{
  "num_hidden_layers": 13,
  "hidden_size": 64,
  "num_attention_heads": 1,
  "num_key_value_heads": 1,
  "head_dim": 64,
  "intermediate_size": 192,
  "vocab_size": 8192,
  "hidden_act": "swiglu",
  "norm": "rmsnorm",
  "norm_place": "pre",
  "norm_eps": 1e-05,
  "positions": "rope",
  "rope_theta": 500000.0,
  "rope_fraction": 1.0,
  "qk_norm": false,
  "attn_scale": 0.125,
  "bias": "none",
  "tie_word_embeddings": false,
  "parallel_block": false,
  "init": "trunc",
  "init_std_qkv": 0.0175,
  "init_std_o": 0.00343,
  "init_std_up": 0.0175,
  "init_std_down": 0.00343,
  "optimizer": "soap_variant",
  "learning_rate": 0.00496,
  "beta1": 0.95,
  "beta2": 0.99,
  "weight_decay": 0.048,
  "lr_head": 0.0123,
  "max_grad_norm": 2.0,
  "warmup_steps": 200,
  "schedule": "wsd",
  "decay_fraction": 1.0,
  "decay_shape": "linear",
  "final_lr_fraction": 0.0,
  "batch_tokens": [16384, 32768, 65536],
  "max_seq_len": 128,
  "doc_mask": false,
  "train_tokens": 145000000,
  "max_steps": 4665,
  "dataset": "wikipedia_en"
}
Each number is 50 + 12 x the weight over its row's rms, rounded and kept within 0 to 99. Layers, rows and columns count from 0. The size before them is the row's rms in percent of the matrix's.

# layer 5 attention key, 64x64, rms 0.181, rows 21-31, columns 0-63
098:58 41 56 44 42 37 51 33 43 51 51 36 25 49 25 63 51 52 53 74 14 37 50 57 71 44 40 58 61 46 68 57 73 34 32 49 48 45 62 59 60 57 38 37 52 55 49 52 49 54 56 46 35 54 62 57 60 67 53 41 40 56 73 41
097:61 47 55 50 40 33 57 39 45 25 47 54 39 47 47 48 65 62 54 61 46 32 66 56 48 51 43 62 42 69 59 38 81 57 43 45 42 59 40 47 53 54 45 44 49 46 46 31 67 32 46 59 62 67 51 94 49 44 40 42 65 40 61 39
101:35 58 49 44 53 51 32 60 40 51 43 62 68 33 50 29 60 43 49 24 77 58 47 61 45 72 47 29 42 54 65 37 20 31 61 48 37 63 64 56 37 48 67 58 42 45 55 35 42 47 50 47 57 62 49 36 59 44 44 64 55 48 36 57
101:44 57 74 58 71 58 28 38 39 63 48 55 64 67 55 47 40 81 45 56 47 41 60 64 44 54 60 63 30 33 36 61 57 53 51 42 67 32 46 45 57 32 45 43 73 58 57 65 54 53 40 38 34 66 39 50 43 44 41 66 38 51 60 62
105:42 50 65 38 40 71 54 56 19 43 32 61 50 69 40 44 46 50 69 29 59 67 56 51 49 44 40 29 56 49 72 41 28 46 46 46 52 50 65 51 39 19 53 57 70 42 65 35 48 53 46 40 51 61 57 40 50 34 60 61 60 42 56 51
077:54 45 43 50 56 67 52 54 34 58 70 28 55 48 59 59 34 57 38 34 59 57 55 55 35 67 45 47 57 42 50 47 44 17 65 35 41 22 52 47 42 26 59 53 68 59 58 52 46 61 58 47 24 28 54 43 50 62 55 42 33 53 48 64
090:64 43 60 60 46 56 72 41 63 30 38 64 46 59 58 52 71 43 54 55 37 39 59 38 40 50 49 53 33 66 57 29 60 49 57 42 29 67 52 58 42 57 50 38 51 30 48 37 62 62 41 66 69 46 37 69 37 53 48 36 65 56 80 46
092:52 32 62 55 72 62 43 48 62 62 53 39 39 53 52 54 55 48 37 43 38 53 49 56 68 58 47 47 68 56 65 65 77 37 46 65 56 45 47 53 46 36 59 59 59 47 72 78 48 35 49 50 49 59 32 46 45 55 59 47 47 79 86 52
101:63 46 50 60 34 40 62 41 53 42 59 55 69 41 71 41 59 38 37 47 48 42 57 38 44 55 54 40 36 57 18 42 45 31 60 47 18 55 36 43 36 59 58 52 40 43 42 41 47 62 53 77 75 39 46 52 38 62 50 36 47 63 47 34
105:56 49 38 39 59 37 49 56 51 53 45 23 58 47 45 36 50 72 63 76 28 55 39 63 66 60 57 67 40 55 53 51 37 39 42 42 40 46 24 47 52 51 46 60 57 44 28 37 44 51 74 45 45 49 51 47 47 62 54 36 68 37 79 57
101:46 51 61 60 65 37 45 64 69 78 46 45 48 37 58 38 31 52 55 52 36 59 39 42 51 56 50 40 43 40 39 54 20 38 66 46 50 60 66 55 40 45 68 48 55 42 59 69 42 78 68 55 48 45 52 34 51 43 45 32 42 77 36 51
# layer 5 attention query, 64x64, rms 0.177, rows 22-32, columns 0-63
092:23 56 44 37 49 81 65 54 39 54 50 45 39 59 44 52 47 40 46 51 58 59 69 44 37 39 44 80 33 48 35 42 63 50 65 56 50 56 71 53 41 50 48 65 26 36 55 57 62 54 52 56 32 54 56 53 64 64 45 46 73 47 26 49
096:45 30 63 51 66 47 53 46 34 38 61 47 37 60 56 34 63 42 43 57 46 47 57 65 66 74 52 76 60 51 53 61 64 34 43 50 35 60 59 50 57 64 57 56 51 28 50 56 40 49 69 69 64 36 35 69 56 65 68 41 35 49 37 32
101:70 60 51 55 52 39 45 60 53 33 43 43 79 48 39 50 37 39 46 41 53 34 39 64 55 25 55 45 73 51 29 57 44 45 34 58 62 47 85 49 62 64 41 56 47 60 52 66 62 54 50 24 36 50 44 51 59 66 55 63 63 48 47 59
099:60 35 31 37 70 53 47 64 37 49 58 64 34 56 56 42 59 41 43 70 41 43 62 41 48 59 53 40 48 53 35 58 55 31 39 46 26 59 58 48 62 66 50 21 49 36 49 44 32 64 72 48 25 34 47 67 56 55 52 50 54 63 42 33
073:60 43 64 60 45 36 39 40 53 35 35 70 32 55 26 68 54 43 61 45 41 34 45 58 72 46 48 41 54 62 32 48 36 51 62 72 53 38 55 51 44 53 45 42 76 29 55 49 41 39 57 48 51 59 40 40 24 55 59 61 47 68 54 72
088:30 58 57 48 70 49 77 41 34 51 28 45 38 41 65 50 47 54 34 50 57 74 50 57 55 51 58 59 50 50 53 44 33 66 51 51 23 49 44 56 41 37 41 51 33 48 64 34 59 34 50 44 41 48 55 55 67 34 31 81 52 37 38 53
092:45 38 44 52 33 58 54 44 56 26 50 37 54 46 40 58 49 42 62 39 57 56 38 58 51 16 60 39 46 58 44 24 41 40 57 41 58 41 40 60 30 51 49 33 34 42 66 35 67 61 27 60 44 42 40 42 36 77 51 44 39 45 64 62
099:35 54 68 48 48 44 51 23 46 51 26 52 33 41 43 51 61 48 38 49 50 60 42 50 60 58 52 42 62 51 66 43 36 68 41 59 51 59 46 65 39 36 50 70 40 43 22 46 44 21 45 64 69 49 53 65 57 47 31 71 44 35 42 64
106:35 40 48 42 51 45 73 28 65 68 51 30 44 40 26 70 26 38 54 58 47 43 53 67 51 42 30 66 53 38 61 54 29 46 53 55 46 50 49 60 59 39 32 53 61 63 37 58 52 62 54 53 55 59 58 33 64 62 53 60 26 50 65 42
091:49 67 56 33 47 30 43 41 57 42 31 23 45 48 48 29 66 55 37 49 40 48 32 44 54 57 50 57 37 54 56 48 45 51 38 51 59 48 41 37 70 72 41 44 53 36 31 46 59 39 39 40 56 35 45 45 75 51 56 67 29 42 76 61
088:50 43 44 40 25 35 32 46 45 38 41 38 43 36 52 32 62 58 64 55 46 49 57 42 60 40 57 39 66 36 41 37 72 53 51 59 43 31 57 41 42 58 53 78 14 46 49 41 51 52 61 47 61 48 37 43 33 32 64 48 45 32 60 58